{
  "num_hidden_layers": 14,
  "hidden_size": 96,
  "num_attention_heads": 2,
  "num_key_value_heads": 1,
  "head_dim": 64,
  "intermediate_size": 576,
  "vocab_size": 935,
  "hidden_act": "gelu",
  "norm": "layernorm",
  "norm_place": "pre",
  "norm_eps": 1e-05,
  "positions": "rope",
  "rope_theta": 10000.0,
  "rope_fraction": 0.5,
  "qk_norm": false,
  "attn_scale": 0.125,
  "bias": "none",
  "tie_word_embeddings": true,
  "parallel_block": true,
  "init": "normal",
  "init_std_qkv": 0.0631,
  "init_std_o": 0.0,
  "init_std_up": 0.0631,
  "init_std_down": 0.0,
  "optimizer": "soap_variant",
  "learning_rate": 0.0112,
  "beta1": 0.95,
  "beta2": 0.99,
  "weight_decay": 0.12,
  "lr_head": 0.00885,
  "max_grad_norm": 0.5,
  "warmup_steps": 200,
  "schedule": "wsd",
  "decay_fraction": 0.826,
  "decay_shape": "linear",
  "final_lr_fraction": 0.0,
  "batch_tokens": 65536,
  "max_seq_len": 1024,
  "doc_mask": false,
  "train_tokens": 146500000,
  "max_steps": 2236,
  "dataset": "wikipedia_en"
}
Each number is 200 + 30 x the weight over its row's rms, rounded and kept within 0 to 999. Layers, rows and columns count from 0. The size before them is the row's rms in percent of the matrix's.

# down: layer 9 MLP down (transposed), 576x96, rms 0.217, rows 423-458, columns 0-95
# up: layer 9 MLP up, 576x96, rms 0.222, rows 424-459, columns 0-95
down423,097,125,233,175,209,191,157,157,239,195,241,190,222,211,240,198,195,185,226,172,172,221,217,194,197,238,107,214,214,236,221,173,230,260,207,158,177,244,216,190,191,199,185,237,139,229,212,194,194,173,189,211,204,171,219,182,196,207,188,210,226,193,191,229,232,231,225,251,236,179,191,175,179,176,190,230,196,176,229,222,166,163,227,174,236,219,204,230,201,252,191,139,217,249,207,124,217
up424,099,205,190,209,225,249,187,192,205,196,208,199,235,227,238,184,209,216,177,226,212,233,229,178,186,190,239,260,181,222,170,182,248,185,259,254,219,161,172,201,182,227,153,178,157,174,187,184,186,217,177,172,245,168,192,212,196,194,197,231,212,276,292,207,188,207,249,251,219,253,137,222,172,223,206,187,196,230,185,134,191,230,226,152,208,170,170,173,215,207,227,176,197,190,227,188,203
down424,106,240,199,143,191,246,219,192,252,220,190,190,222,174,172,230,160,226,153,198,132,171,210,204,166,207,136,207,253,190,192,202,180,208,168,202,254,238,231,220,150,181,164,217,244,226,189,234,190,197,251,235,176,200,213,180,233,200,205,216,175,130,228,179,194,217,243,182,198,159,167,216,222,210,219,209,214,159,189,233,259,215,192,244,217,262,194,210,201,182,249,187,197,187,172,212,154
up425,098,263,165,202,203,175,231,191,223,210,173,188,201,201,188,145,175,193,232,275,259,227,239,203,169,174,224,179,143,215,227,243,245,241,207,184,222,172,240,176,174,233,206,190,191,209,192,217,228,239,183,181,139,249,187,179,242,196,162,228,215,198,161,227,178,180,155,250,256,214,223,208,225,184,249,187,140,189,182,210,212,170,218,250,175,178,236,239,186,200,200,207,200,176,195,223,169
down425,088,227,197,221,191,165,208,183,152,184,160,247,229,198,195,227,199,151,222,202,169,154,212,125,248,167,159,232,227,150,135,222,142,149,167,210,224,226,195,201,214,227,235,191,220,182,191,190,176,165,220,205,201,193,182,226,172,214,193,213,224,213,199,201,208,197,231,148,222,178,201,171,213,150,215,248,184,189,170,197,199,199,223,165,284,194,177,172,114,197,219,234,186,239,195,188,213
up426,105,227,153,203,272,212,190,196,199,204,196,290,209,214,195,232,187,205,175,203,234,203,207,201,155,192,151,194,188,156,178,187,217,204,219,180,164,226,200,140,178,176,219,214,165,212,228,232,222,239,150,199,193,203,151,209,154,228,189,250,177,210,167,208,213,230,190,238,241,161,200,152,192,276,219,216,200,227,155,209,209,247,198,243,227,182,184,225,193,162,237,242,162,194,151,168,218
down426,098,250,254,204,203,205,170,177,217,193,134,215,187,165,215,210,211,210,186,231,214,200,228,205,204,221,203,226,157,213,172,208,218,159,181,226,234,152,223,216,190,221,231,212,245,247,212,172,212,215,249,153,217,228,315,224,239,210,200,187,201,171,183,184,232,209,223,151,230,195,221,225,185,168,259,192,193,151,211,240,246,136,199,178,179,185,249,164,176,186,188,176,164,202,216,212,179
up427,104,260,214,216,147,189,233,221,180,179,199,202,225,209,215,228,187,234,224,215,190,197,185,167,168,199,191,198,225,205,129,282,183,171,188,196,240,219,164,209,184,173,212,159,198,234,178,203,199,132,195,147,188,162,188,224,245,229,225,149,201,248,136,210,206,233,151,232,163,203,162,217,190,191,211,174,120,195,195,182,210,209,199,254,206,217,182,166,232,251,192,166,229,207,210,200,178
down427,097,151,172,134,180,167,181,224,187,212,217,196,196,208,225,151,240,177,221,203,252,164,201,192,184,250,236,183,166,236,253,121,230,217,169,182,208,189,199,154,151,245,248,182,206,230,215,185,227,199,234,203,240,184,226,158,200,218,177,213,194,174,247,218,229,170,232,143,249,233,252,191,163,230,161,200,183,211,200,193,183,194,171,202,168,200,199,210,142,203,211,241,202,160,182,205,222
up428,106,239,257,208,215,186,188,229,181,190,185,178,213,208,227,216,188,205,200,201,192,184,212,197,171,239,203,217,160,198,187,195,186,190,234,159,266,230,210,192,183,219,198,175,205,212,271,223,163,164,171,213,172,221,260,253,215,165,214,233,154,143,147,233,285,209,198,251,244,222,188,212,170,225,187,234,245,176,117,199,203,207,204,222,214,176,208,191,207,200,216,196,260,197,146,212,215
down428,102,245,195,206,220,191,143,231,205,214,217,167,204,173,199,182,184,152,188,158,166,136,251,183,197,186,196,190,231,186,212,228,145,189,259,236,184,217,203,197,230,182,202,150,200,179,171,185,218,223,207,272,158,221,219,190,193,243,259,194,149,160,239,200,191,235,175,179,183,216,206,257,198,231,212,160,252,159,231,189,199,192,163,178,253,188,207,212,183,240,163,168,244,206,214,213,250
up429,107,163,149,178,270,160,219,231,192,194,188,211,203,191,228,160,168,183,200,181,197,242,276,201,201,212,196,153,246,198,203,217,218,150,183,196,292,168,173,199,141,182,203,182,197,200,192,207,192,211,161,206,186,212,226,188,213,226,224,185,181,188,256,168,249,210,227,188,159,254,215,181,189,187,186,176,172,244,206,165,269,142,207,208,201,118,195,208,187,205,176,206,175,208,196,185,207
down429,104,208,261,212,183,204,213,174,277,178,153,171,190,222,193,223,249,215,188,203,236,216,167,213,227,185,193,272,208,157,236,208,269,220,188,201,119,181,216,203,257,214,170,171,240,226,217,202,225,213,214,206,206,220,153,193,181,213,244,280,217,226,162,233,168,191,208,219,162,180,198,226,198,197,198,231,237,208,210,168,137,223,209,182,160,184,221,204,181,242,179,201,203,183,231,215,186
up430,099,175,222,202,218,152,189,142,242,170,190,189,221,170,160,162,207,210,213,194,205,175,245,217,204,134,206,218,202,150,235,221,263,184,196,230,216,188,192,272,197,200,180,195,164,220,170,204,208,195,219,198,216,199,223,207,222,169,183,247,191,229,188,207,166,259,242,218,211,285,231,201,191,215,197,207,150,151,204,212,257,225,198,215,168,253,214,114,173,234,204,214,195,217,208,168,207
down430,116,235,191,208,211,251,191,188,195,199,240,185,222,205,230,240,198,191,245,217,194,162,231,214,220,175,203,130,188,185,187,124,204,221,198,182,236,205,182,139,188,220,170,196,172,178,213,214,146,213,230,186,166,172,175,182,215,198,225,232,219,235,211,229,269,232,229,156,155,201,111,150,194,167,208,174,163,199,212,213,193,165,158,213,226,195,197,217,193,209,193,173,285,202,186,161,178
up431,093,284,175,218,178,234,178,229,224,226,209,134,212,223,212,237,232,286,132,253,190,206,226,177,181,198,176,210,178,217,191,219,208,219,212,201,186,237,178,241,194,161,235,158,206,229,210,203,171,155,165,225,175,216,256,219,169,233,181,218,204,230,225,225,191,198,171,142,193,173,139,215,187,211,219,237,221,221,180,181,176,186,215,184,197,217,210,198,165,181,176,171,121,192,193,177,185
down431,103,214,186,178,140,225,202,201,156,201,185,193,237,156,246,226,225,198,195,185,204,179,192,207,177,163,191,171,239,178,203,149,211,170,195,199,206,216,239,161,146,241,173,201,217,189,248,200,199,195,192,203,201,189,242,232,197,250,140,209,237,116,213,146,220,238,221,183,190,228,231,280,201,174,197,220,188,217,155,244,166,237,232,217,261,194,183,167,201,227,238,173,154,205,191,181,189
up432,101,203,172,214,249,185,223,210,178,220,192,220,180,245,187,185,156,158,196,214,180,234,159,219,201,245,224,186,188,209,189,170,243,242,188,212,197,226,195,228,233,225,156,243,257,180,174,197,203,208,187,189,215,162,226,184,194,157,251,228,180,184,252,184,199,156,215,248,243,175,232,178,194,190,208,202,142,228,187,242,194,222,167,247,248,246,220,190,180,230,231,122,253,222,146,190,166
down432,097,197,212,250,183,141,177,197,163,220,218,165,225,211,218,214,205,200,195,197,260,174,206,198,244,175,213,234,221,210,197,224,202,109,217,204,219,174,195,196,175,192,225,159,155,184,212,220,170,134,190,210,169,228,177,224,209,237,215,204,186,222,167,220,206,269,204,205,177,237,213,199,190,193,271,253,251,202,255,194,212,188,185,201,178,163,214,221,191,213,140,257,169,183,257,174,245
up433,106,201,182,210,195,195,239,166,207,181,194,197,173,181,237,188,212,173,229,166,193,136,199,202,203,178,162,235,226,241,191,193,196,185,169,224,224,237,219,201,173,210,170,167,182,198,220,125,141,208,156,213,192,163,210,194,157,142,274,158,203,201,204,224,227,211,245,236,166,245,199,190,170,214,230,201,178,196,244,174,168,175,206,275,254,210,153,150,185,243,167,189,219,175,173,233,191
down433,103,208,228,231,246,220,215,192,198,188,207,224,191,214,160,173,250,213,188,206,162,206,197,264,173,208,195,198,211,143,154,139,224,189,184,180,182,173,217,225,218,174,172,173,192,167,184,195,199,251,212,141,229,282,178,204,236,146,210,179,189,175,150,211,165,180,172,183,284,203,193,214,202,172,255,234,206,218,201,230,253,184,206,164,164,193,152,187,161,212,219,179,207,159,198,156,193
up434,101,165,237,143,170,118,233,185,215,203,140,210,196,206,253,188,140,153,243,206,192,238,183,196,141,229,174,246,221,212,183,227,174,192,236,165,198,201,218,209,159,188,142,224,220,232,226,166,170,197,232,202,219,165,147,243,194,230,191,245,177,182,173,213,229,171,192,237,197,233,189,169,219,258,186,242,180,216,182,187,227,238,174,190,168,210,183,182,185,159,183,191,210,159,212,202,203
down434,108,184,170,213,176,237,146,130,273,213,229,178,208,176,206,171,200,208,244,205,237,246,229,180,270,198,181,197,178,227,216,212,200,209,203,165,228,193,127,187,185,212,196,198,269,221,167,187,204,164,170,180,181,138,209,187,209,197,118,213,185,192,155,224,156,173,205,192,205,152,264,218,174,205,247,165,216,176,221,212,208,215,190,157,203,220,192,181,223,188,189,223,210,211,204,245,200
up435,096,189,262,184,207,194,198,245,230,242,160,138,210,198,253,231,186,167,181,180,216,211,190,218,179,208,203,202,172,216,183,182,200,187,156,201,246,232,188,230,218,156,214,241,231,223,240,177,214,151,180,218,202,237,181,213,217,187,230,179,214,209,185,180,174,205,117,185,178,228,223,206,212,240,250,208,244,261,194,173,168,213,188,204,213,134,217,202,228,293,223,215,220,198,231,200,148
down435,092,217,152,171,173,208,206,207,191,146,251,245,198,211,142,199,219,243,181,208,163,188,229,167,260,271,227,158,271,177,226,208,212,198,213,208,188,235,218,220,172,207,213,123,208,195,160,207,181,257,231,179,185,198,226,177,224,209,162,196,210,175,210,210,221,180,211,226,219,200,177,160,172,202,163,236,179,139,211,245,199,174,202,193,228,255,232,212,195,169,236,174,198,177,142,210,214
up436,099,146,201,214,169,152,165,189,124,179,149,184,177,235,190,220,206,198,227,173,237,209,187,230,174,198,209,185,208,158,236,188,187,191,219,198,240,203,209,220,208,172,196,211,197,196,172,229,163,141,241,251,222,222,208,172,180,144,233,160,182,149,202,181,190,218,126,230,237,196,197,228,224,220,238,201,171,237,204,210,212,166,214,157,202,199,196,137,245,244,255,157,231,197,224,206,160
down436,098,212,215,247,207,195,235,201,268,129,183,184,194,182,214,204,216,210,187,241,222,223,197,145,183,245,195,224,199,188,150,176,193,181,176,183,156,241,180,167,195,197,194,186,174,161,158,129,199,247,196,192,162,239,194,215,209,197,192,228,196,264,188,196,155,204,211,219,193,210,153,233,128,175,223,220,190,222,177,169,268,185,201,192,179,235,152,234,207,191,205,181,162,262,220,206,245
up437,104,202,219,223,161,215,201,183,164,231,174,188,219,252,194,207,221,194,178,243,209,207,186,189,156,163,185,201,167,186,188,251,180,227,179,176,165,190,217,155,178,178,197,164,129,225,210,177,141,216,192,209,243,187,188,231,200,185,178,243,157,175,223,233,196,168,122,247,195,160,198,227,178,205,202,193,230,204,215,194,252,215,179,245,152,187,240,210,224,115,162,232,237,189,218,196,257
down437,105,183,172,189,186,198,195,184,156,222,258,232,200,201,255,174,187,246,196,193,176,242,162,200,213,204,226,225,257,141,199,191,249,244,221,205,241,232,180,239,200,155,236,220,184,210,186,203,234,194,193,232,217,167,170,199,204,222,164,196,189,184,169,148,253,175,190,171,157,181,253,167,189,176,274,236,209,199,187,157,207,221,178,197,143,177,242,204,237,167,245,156,183,235,181,179,197
up438,093,159,235,192,213,114,257,200,183,239,170,204,175,229,173,219,227,206,257,215,216,229,195,229,189,217,241,195,146,191,191,180,190,118,156,243,226,205,193,200,251,179,230,160,173,198,196,168,176,232,211,224,167,220,154,218,164,226,186,218,252,207,186,207,177,236,197,210,218,197,238,202,206,227,202,234,228,243,183,198,233,179,241,217,130,234,155,186,202,152,225,176,223,188,197,208,176
down438,100,197,210,224,224,164,186,207,228,168,238,175,235,161,189,206,156,156,155,207,217,197,206,184,214,192,217,147,214,262,227,223,171,178,212,173,254,186,220,241,227,202,205,169,206,278,172,214,173,206,273,126,175,194,209,198,188,204,249,200,215,144,226,178,167,196,203,192,181,200,175,193,199,191,213,174,206,158,184,229,185,277,200,239,236,204,176,206,154,186,206,232,241,219,223,133,192
up439,092,202,277,212,240,190,147,185,178,207,229,203,211,213,199,181,176,196,215,185,183,200,210,212,180,171,150,226,194,187,187,212,221,193,209,243,211,242,228,199,219,194,190,140,167,142,211,212,262,210,153,199,176,202,180,197,229,262,133,236,191,194,242,221,197,180,215,177,212,181,233,188,220,199,182,188,182,255,199,214,146,197,175,166,152,193,153,199,194,169,165,166,140,232,250,133,240
down439,103,251,152,224,201,179,179,205,204,203,196,183,207,220,225,189,183,168,199,209,210,189,205,208,224,223,126,243,181,149,208,200,237,217,170,208,131,216,174,222,189,214,166,225,223,201,121,177,173,174,211,202,167,244,153,212,165,235,205,189,208,177,156,207,227,183,199,213,185,199,164,172,192,284,167,143,245,188,164,225,223,244,209,182,264,210,201,222,193,210,147,212,235,188,201,168,252
up440,100,165,215,198,147,172,220,179,204,195,177,156,219,201,262,178,249,220,212,217,205,166,223,200,231,158,213,210,245,186,192,243,226,171,203,188,234,203,200,203,198,226,242,291,222,213,229,175,234,189,177,227,190,202,170,227,186,182,192,161,210,241,203,170,206,175,155,237,196,249,204,184,204,191,202,185,183,183,197,197,244,174,277,181,202,224,127,230,271,215,203,244,215,180,186,263,234
down440,099,216,170,195,247,194,175,198,251,179,186,223,199,200,186,214,206,204,154,197,230,176,186,202,226,272,177,223,194,188,140,218,128,213,194,191,197,260,203,202,197,200,213,248,225,218,145,179,268,182,205,236,161,217,189,205,186,205,136,193,186,206,214,232,200,200,178,245,224,212,194,175,266,192,154,238,238,193,156,230,202,135,171,232,246,146,212,230,184,180,198,229,182,154,190,216,224
up441,107,141,195,230,159,141,157,168,143,173,201,218,230,206,177,207,159,206,213,202,214,202,176,171,207,198,246,170,246,213,245,285,221,194,211,227,274,160,178,185,215,221,154,229,212,207,244,187,180,163,125,191,167,228,223,205,192,229,204,169,243,219,259,195,155,182,190,157,202,207,175,211,204,216,226,218,208,192,197,243,175,230,219,216,181,200,210,228,221,235,188,224,200,222,207,250,187
down441,113,255,198,231,225,219,224,206,230,187,173,140,160,217,190,219,209,176,218,243,195,208,268,182,252,207,169,220,160,169,242,154,209,169,192,167,173,220,200,245,146,155,200,230,191,193,256,243,169,209,215,225,222,158,165,188,120,165,205,213,183,259,229,215,226,214,197,181,195,155,229,222,184,185,200,154,185,238,200,198,181,211,184,185,232,152,163,192,168,203,230,197,206,218,186,150,227
up442,098,174,210,242,192,183,220,210,177,148,196,206,219,179,204,223,206,235,210,268,161,207,211,169,192,195,158,235,236,203,165,197,229,206,171,208,171,235,254,173,259,214,255,251,173,179,149,205,183,206,219,236,242,238,212,173,255,209,220,172,222,185,191,233,233,205,204,220,163,225,137,163,185,182,142,211,234,216,164,176,193,227,212,164,193,207,173,185,203,152,171,158,150,154,164,195,165
down442,101,182,199,211,213,206,189,191,244,203,252,192,157,226,160,208,221,261,207,147,198,171,203,168,166,213,208,187,193,198,222,196,191,213,265,136,245,177,133,156,223,203,253,175,220,206,155,171,137,214,191,199,146,247,152,200,191,193,221,221,239,243,207,178,223,215,237,190,224,234,166,190,203,264,200,250,227,216,187,217,164,213,238,246,210,200,231,183,224,190,217,219,243,212,168,190,214
up443,095,255,215,198,215,246,185,207,171,176,223,199,160,170,157,137,171,167,156,191,231,203,198,236,251,195,217,215,237,157,284,249,214,173,183,217,219,191,211,202,187,250,174,203,205,203,178,183,196,190,152,218,221,223,131,201,195,129,201,128,171,198,223,220,205,230,219,247,227,183,213,165,226,224,175,266,178,207,182,237,208,185,251,191,219,204,174,199,167,180,188,221,227,191,202,186,194
down443,101,172,221,205,122,187,215,177,157,172,169,217,242,152,186,242,158,230,203,223,196,211,182,189,199,227,211,169,239,248,162,213,186,211,183,163,201,195,185,199,187,141,262,186,211,243,209,223,232,161,208,195,225,205,242,238,195,175,242,229,222,144,179,219,271,194,163,182,209,156,257,208,191,205,172,207,198,191,225,168,178,273,159,173,175,215,210,217,203,241,206,169,147,197,220,211,220
up444,106,208,205,268,199,167,196,200,175,220,206,226,203,189,168,132,234,181,201,199,195,184,222,235,171,194,206,178,178,189,180,250,217,124,253,251,183,173,186,217,117,216,229,197,236,192,229,213,165,218,201,196,253,229,232,221,173,187,190,216,229,226,217,204,138,208,165,221,191,161,205,196,184,200,167,192,265,199,199,205,197,159,239,217,246,159,274,195,197,222,237,195,198,186,201,238,148
down444,111,169,153,195,223,222,218,206,203,168,228,237,230,243,199,175,268,196,242,194,214,175,183,153,234,152,193,212,143,151,218,175,224,162,206,151,215,178,162,177,202,196,204,208,212,192,198,206,222,206,194,217,196,185,187,191,209,197,176,222,214,221,203,180,182,240,234,195,151,224,178,192,175,203,223,218,228,122,238,182,203,221,226,142,131,209,163,182,206,233,212,294,153,229,189,208,143
up445,108,189,151,184,219,173,184,182,202,217,223,279,173,170,191,208,223,191,219,145,195,251,160,176,148,196,244,190,226,195,175,226,228,196,224,232,182,255,249,228,209,226,267,241,217,220,203,200,95,231,196,274,208,140,211,196,182,189,150,197,195,228,224,173,187,184,192,185,217,214,176,159,249,236,230,181,186,202,230,198,175,177,173,215,197,175,178,207,204,187,215,195,222,188,176,211,205
down445,108,202,193,182,215,207,185,220,214,188,270,262,186,220,176,228,144,200,178,156,205,154,175,208,198,225,192,228,163,250,185,164,176,167,233,209,142,188,257,215,221,220,157,162,241,217,203,199,186,252,172,201,160,184,160,196,170,211,198,209,235,196,188,270,212,215,176,194,194,220,159,194,207,184,186,226,190,221,258,176,252,207,230,159,173,172,186,167,216,205,274,205,141,187,193,240,211
up446,104,183,200,187,175,225,202,210,192,199,223,208,147,264,154,201,194,188,205,178,200,223,175,144,241,195,229,223,164,200,210,175,153,120,254,188,205,200,192,165,157,224,199,198,225,198,215,172,225,208,220,248,239,236,161,179,173,218,147,166,162,224,187,253,262,189,167,250,191,178,227,171,145,210,158,188,235,191,198,196,177,229,224,226,128,167,197,223,197,165,183,223,201,205,229,191,166
down446,105,186,187,158,212,231,209,209,203,217,216,194,187,201,265,286,204,148,190,248,196,193,183,226,162,210,206,230,183,199,194,209,187,137,185,218,175,178,193,176,189,231,190,205,141,214,192,185,195,222,281,199,206,180,159,209,212,197,198,179,195,202,292,198,182,221,190,205,200,188,256,194,181,235,244,194,184,167,272,222,228,172,186,258,244,208,175,211,210,175,225,196,117,182,210,204,214
up447,102,147,160,196,181,196,222,251,219,231,225,214,183,203,198,192,208,208,275,168,254,206,167,228,199,185,224,220,174,195,216,184,171,196,197,152,150,194,212,171,228,229,228,180,211,180,207,178,194,254,241,192,126,166,160,190,244,255,211,175,210,212,221,209,235,257,204,222,215,179,202,145,238,217,213,179,186,156,185,158,211,224,192,198,182,234,182,164,273,197,240,180,171,242,253,184,197
down447,100,202,228,185,207,199,191,208,203,219,209,194,195,250,269,208,216,206,264,216,225,203,221,181,200,234,191,157,94,250,213,199,215,218,214,193,217,204,185,225,215,218,193,201,196,169,199,197,203,194,157,242,185,238,197,275,160,216,191,153,204,194,177,151,186,219,193,216,263,175,229,218,190,146,197,192,200,212,187,133,241,259,192,229,195,186,233,168,218,214,145,198,180,163,242,215,248
up448,099,213,129,248,222,211,261,205,199,225,171,266,198,236,159,236,147,203,244,193,234,233,158,212,174,233,230,207,192,179,185,159,185,252,242,171,122,174,200,137,224,202,219,202,260,241,199,195,191,234,182,196,168,170,163,176,202,178,137,201,184,186,198,208,138,198,181,222,215,157,203,186,178,185,224,161,168,203,185,239,216,194,160,213,190,172,183,205,200,217,225,185,219,204,186,198,212
down448,101,210,188,201,209,182,245,206,209,154,233,171,189,144,156,126,205,191,219,179,243,188,251,155,188,226,203,237,195,137,188,197,194,173,227,163,240,196,214,217,156,242,192,213,169,171,194,202,152,176,194,188,233,189,178,170,225,185,256,207,168,202,187,203,214,194,188,183,202,234,177,218,234,142,211,223,251,223,219,188,147,193,266,201,236,221,262,200,221,252,170,172,227,196,243,172,229
up449,092,207,200,208,216,178,232,169,232,206,150,195,187,191,206,219,235,219,157,219,209,154,163,242,189,227,171,190,228,162,187,196,180,132,227,216,233,172,243,184,254,150,222,214,255,189,192,136,215,190,213,186,214,162,180,232,196,178,146,206,184,196,228,184,217,210,183,179,199,185,167,205,243,161,217,253,189,222,207,176,190,161,187,116,154,242,202,235,239,206,245,149,219,195,204,146,180
down449,087,212,175,231,189,201,221,240,172,228,201,269,179,189,195,190,189,168,211,181,186,204,183,201,216,202,209,164,158,237,195,186,191,195,210,229,190,199,206,221,99,188,182,203,180,205,197,170,211,201,204,190,183,224,184,183,196,191,198,188,201,164,177,195,174,218,159,235,207,198,195,140,178,120,190,156,242,180,263,227,173,211,202,322,225,154,224,225,230,177,168,226,208,184,172,246,158
up450,105,189,190,219,223,183,259,184,225,195,182,190,123,153,198,274,176,207,161,167,199,225,188,240,162,126,205,204,195,144,222,166,214,192,217,148,234,191,206,191,247,163,200,242,204,250,224,203,181,195,229,184,228,264,216,198,208,244,233,179,217,226,219,223,176,219,210,201,175,265,185,140,241,225,260,184,218,181,171,222,215,183,218,165,172,219,211,198,199,224,213,181,230,206,214,183,221
down450,100,182,207,167,203,160,171,245,215,249,189,189,209,265,209,178,201,204,183,250,232,137,214,150,116,217,213,225,179,263,218,210,192,220,196,236,211,180,209,236,164,188,185,219,229,213,155,188,177,176,173,205,214,168,198,193,168,193,195,184,164,213,231,193,184,202,215,226,168,184,247,184,155,210,175,247,208,222,220,210,136,211,234,250,257,225,164,163,193,181,229,223,146,149,192,214,182
up451,089,136,209,208,177,186,261,236,206,236,205,195,203,227,194,175,211,250,177,188,214,245,231,170,217,207,168,219,195,181,173,198,149,193,163,209,214,242,194,226,264,146,243,188,209,128,211,249,152,246,199,178,173,193,233,128,195,198,191,202,224,215,155,203,194,199,180,177,198,242,219,169,259,185,184,195,241,217,204,190,182,195,199,225,181,278,167,207,205,214,220,206,241,242,214,212,154
down451,086,229,239,200,179,196,210,184,178,188,213,241,164,205,184,279,180,218,234,216,193,225,211,235,190,170,231,184,182,189,268,176,218,141,221,208,221,190,236,215,162,207,174,233,174,288,187,197,200,166,220,228,229,216,244,182,177,149,146,200,161,221,167,258,208,216,189,210,221,191,216,234,176,190,232,218,252,193,182,251,223,182,194,191,236,122,223,200,200,201,221,217,199,175,243,158,182
up452,099,155,177,236,274,207,185,221,196,185,205,226,214,151,197,247,244,169,166,184,201,168,215,201,230,203,198,179,199,200,135,184,205,198,209,177,241,205,191,231,234,202,147,190,214,212,218,193,185,214,183,189,241,194,232,194,230,229,196,202,173,138,185,228,235,235,215,208,148,210,185,200,187,250,178,253,257,160,227,178,222,214,179,206,197,216,180,216,148,193,206,226,223,99,171,129,195
down452,102,220,262,199,142,195,243,240,184,190,206,207,189,195,184,145,181,230,264,192,214,186,146,235,215,211,174,236,202,221,208,216,213,235,229,216,183,185,194,213,136,172,199,178,170,219,197,215,240,269,201,266,190,197,188,179,208,189,141,180,192,168,160,227,167,169,209,186,176,245,235,185,162,207,197,185,164,188,199,174,206,192,248,215,175,223,209,178,253,240,255,230,159,257,218,231,218
up453,099,183,218,212,196,245,218,200,210,186,178,217,227,187,183,209,164,194,208,208,233,264,171,204,176,120,241,190,186,164,187,190,196,239,205,203,238,247,180,174,164,145,157,144,207,238,207,227,201,225,149,188,214,206,250,233,202,236,151,201,218,216,259,197,201,207,197,226,210,208,176,235,217,158,166,204,165,159,174,198,193,128,241,254,214,215,198,178,182,163,261,198,238,196,218,148,201
down453,099,191,245,142,191,230,116,196,237,193,227,173,175,205,242,237,201,219,204,156,207,181,231,159,244,208,264,189,229,209,228,210,220,217,247,211,163,231,200,184,212,192,195,207,207,154,194,210,261,206,238,187,182,176,170,235,201,175,167,175,212,184,235,188,198,182,218,135,225,166,177,226,186,211,223,238,152,221,191,160,188,182,148,163,235,208,209,210,210,224,210,145,210,231,174,273,223
up454,096,243,179,241,233,235,226,205,208,157,168,231,145,177,173,198,180,131,212,281,202,176,198,153,227,208,219,203,175,198,214,251,223,173,206,157,195,183,170,222,221,206,172,204,209,223,207,171,184,154,210,204,191,174,188,212,173,213,224,174,194,170,142,160,216,215,179,192,156,156,242,194,206,219,210,204,245,257,121,155,193,168,187,161,166,194,247,189,170,205,184,253,198,230,218,192,223
down454,093,199,192,207,169,162,190,139,202,150,174,216,175,230,230,153,202,181,148,160,144,145,151,196,211,206,230,203,196,196,241,207,241,212,175,209,236,197,210,186,236,207,273,176,179,215,191,177,179,197,193,177,254,193,207,190,165,226,153,195,220,237,190,271,184,199,225,182,258,202,162,175,218,252,218,207,234,182,184,154,156,229,195,234,245,153,164,209,216,209,163,224,164,206,226,197,186
up455,091,241,203,173,217,177,239,195,149,241,186,242,215,205,207,277,185,207,204,204,182,181,175,170,182,235,195,208,182,157,147,212,198,209,194,206,258,224,189,211,211,175,184,189,220,204,196,225,155,156,156,230,228,251,219,213,266,190,250,179,213,225,165,211,156,194,209,187,209,163,174,154,167,307,224,214,214,219,219,235,220,216,159,230,205,201,180,214,184,222,218,191,177,249,228,247,203
down455,093,263,232,170,203,198,139,188,174,215,222,140,245,203,224,182,247,145,223,195,185,203,184,177,176,206,194,260,178,248,223,161,216,176,238,221,157,250,193,203,225,165,176,247,202,185,199,221,184,118,206,183,201,182,185,217,187,185,165,212,233,200,160,181,216,213,202,151,259,172,218,222,207,133,206,183,183,266,228,223,230,219,217,176,180,190,225,160,195,171,204,168,222,182,210,229,205
up456,098,232,235,201,212,166,180,221,218,227,210,182,230,196,241,173,206,191,230,183,251,224,185,205,184,122,237,251,172,131,200,195,257,203,179,197,254,187,188,243,222,113,172,193,249,157,219,229,198,190,213,228,253,189,180,157,187,183,206,240,239,224,213,241,206,218,198,230,145,211,137,206,180,200,212,236,229,202,207,206,175,217,222,201,176,219,159,225,179,201,204,231,187,185,259,192,200
down456,099,209,195,114,179,204,221,125,225,157,206,180,256,202,202,181,192,210,190,214,209,184,217,161,267,214,186,147,227,230,179,190,219,181,226,257,250,188,184,208,192,215,216,200,192,183,225,223,174,210,191,198,216,223,184,247,180,186,200,151,229,215,171,214,254,193,209,214,194,239,199,217,192,277,190,198,199,215,151,154,203,173,145,191,201,234,201,247,208,151,214,207,148,185,263,188,157
up457,100,180,209,190,203,186,247,188,177,192,181,182,196,200,173,212,254,171,228,133,188,229,226,186,241,207,218,231,167,162,217,166,203,247,209,175,165,243,214,202,190,191,242,244,193,163,199,171,164,218,177,184,250,214,163,256,229,208,190,179,164,222,176,176,189,279,200,209,242,188,200,188,124,162,227,255,190,249,186,198,202,202,188,203,242,263,248,217,178,226,198,175,195,225,224,248,170
down457,090,197,220,257,224,188,177,222,217,236,167,235,209,175,185,228,196,195,222,229,190,260,225,212,207,202,196,234,174,204,205,252,184,152,217,247,185,213,207,193,240,205,190,200,210,215,193,172,210,193,235,255,216,160,220,230,200,172,149,247,172,230,261,189,188,164,182,217,183,234,181,195,204,204,142,189,203,168,159,204,196,221,218,111,176,122,168,183,158,126,179,210,243,209,190,173,224
up458,100,265,223,200,199,242,192,207,200,193,216,156,212,242,205,179,213,174,155,232,262,196,184,215,160,223,224,254,168,219,135,261,198,212,170,186,171,184,181,174,210,204,215,224,201,181,137,183,166,227,209,131,145,185,210,229,245,173,213,167,228,176,193,199,226,190,168,236,177,176,227,238,152,250,242,224,251,172,186,201,222,194,178,247,201,212,226,202,206,210,229,201,207,226,167,196,252
down458,087,178,259,219,187,256,178,182,220,252,159,221,217,252,183,224,109,205,211,190,186,193,198,198,253,159,208,245,229,172,238,129,209,196,210,176,176,224,213,236,259,225,201,174,190,205,224,165,168,178,219,233,205,217,209,211,153,217,216,194,184,193,210,205,243,184,222,145,214,263,169,201,184,213,151,163,199,210,194,153,228,213,199,221,227,154,139,239,182,202,207,202,221,197,213,187,226
up459,101,177,242,211,221,222,163,179,243,180,165,220,176,188,197,215,179,190,224,275,211,208,208,200,206,216,198,176,113,178,194,222,236,232,151,185,215,213,232,177,191,178,160,156,202,166,153,189,242,189,142,244,212,195,176,226,137,124,181,185,159,212,235,189,170,172,215,229,255,159,158,247,200,180,207,174,247,217,173,215,199,218,187,190,190,218,204,158,175,216,217,235,225,185,175,177,215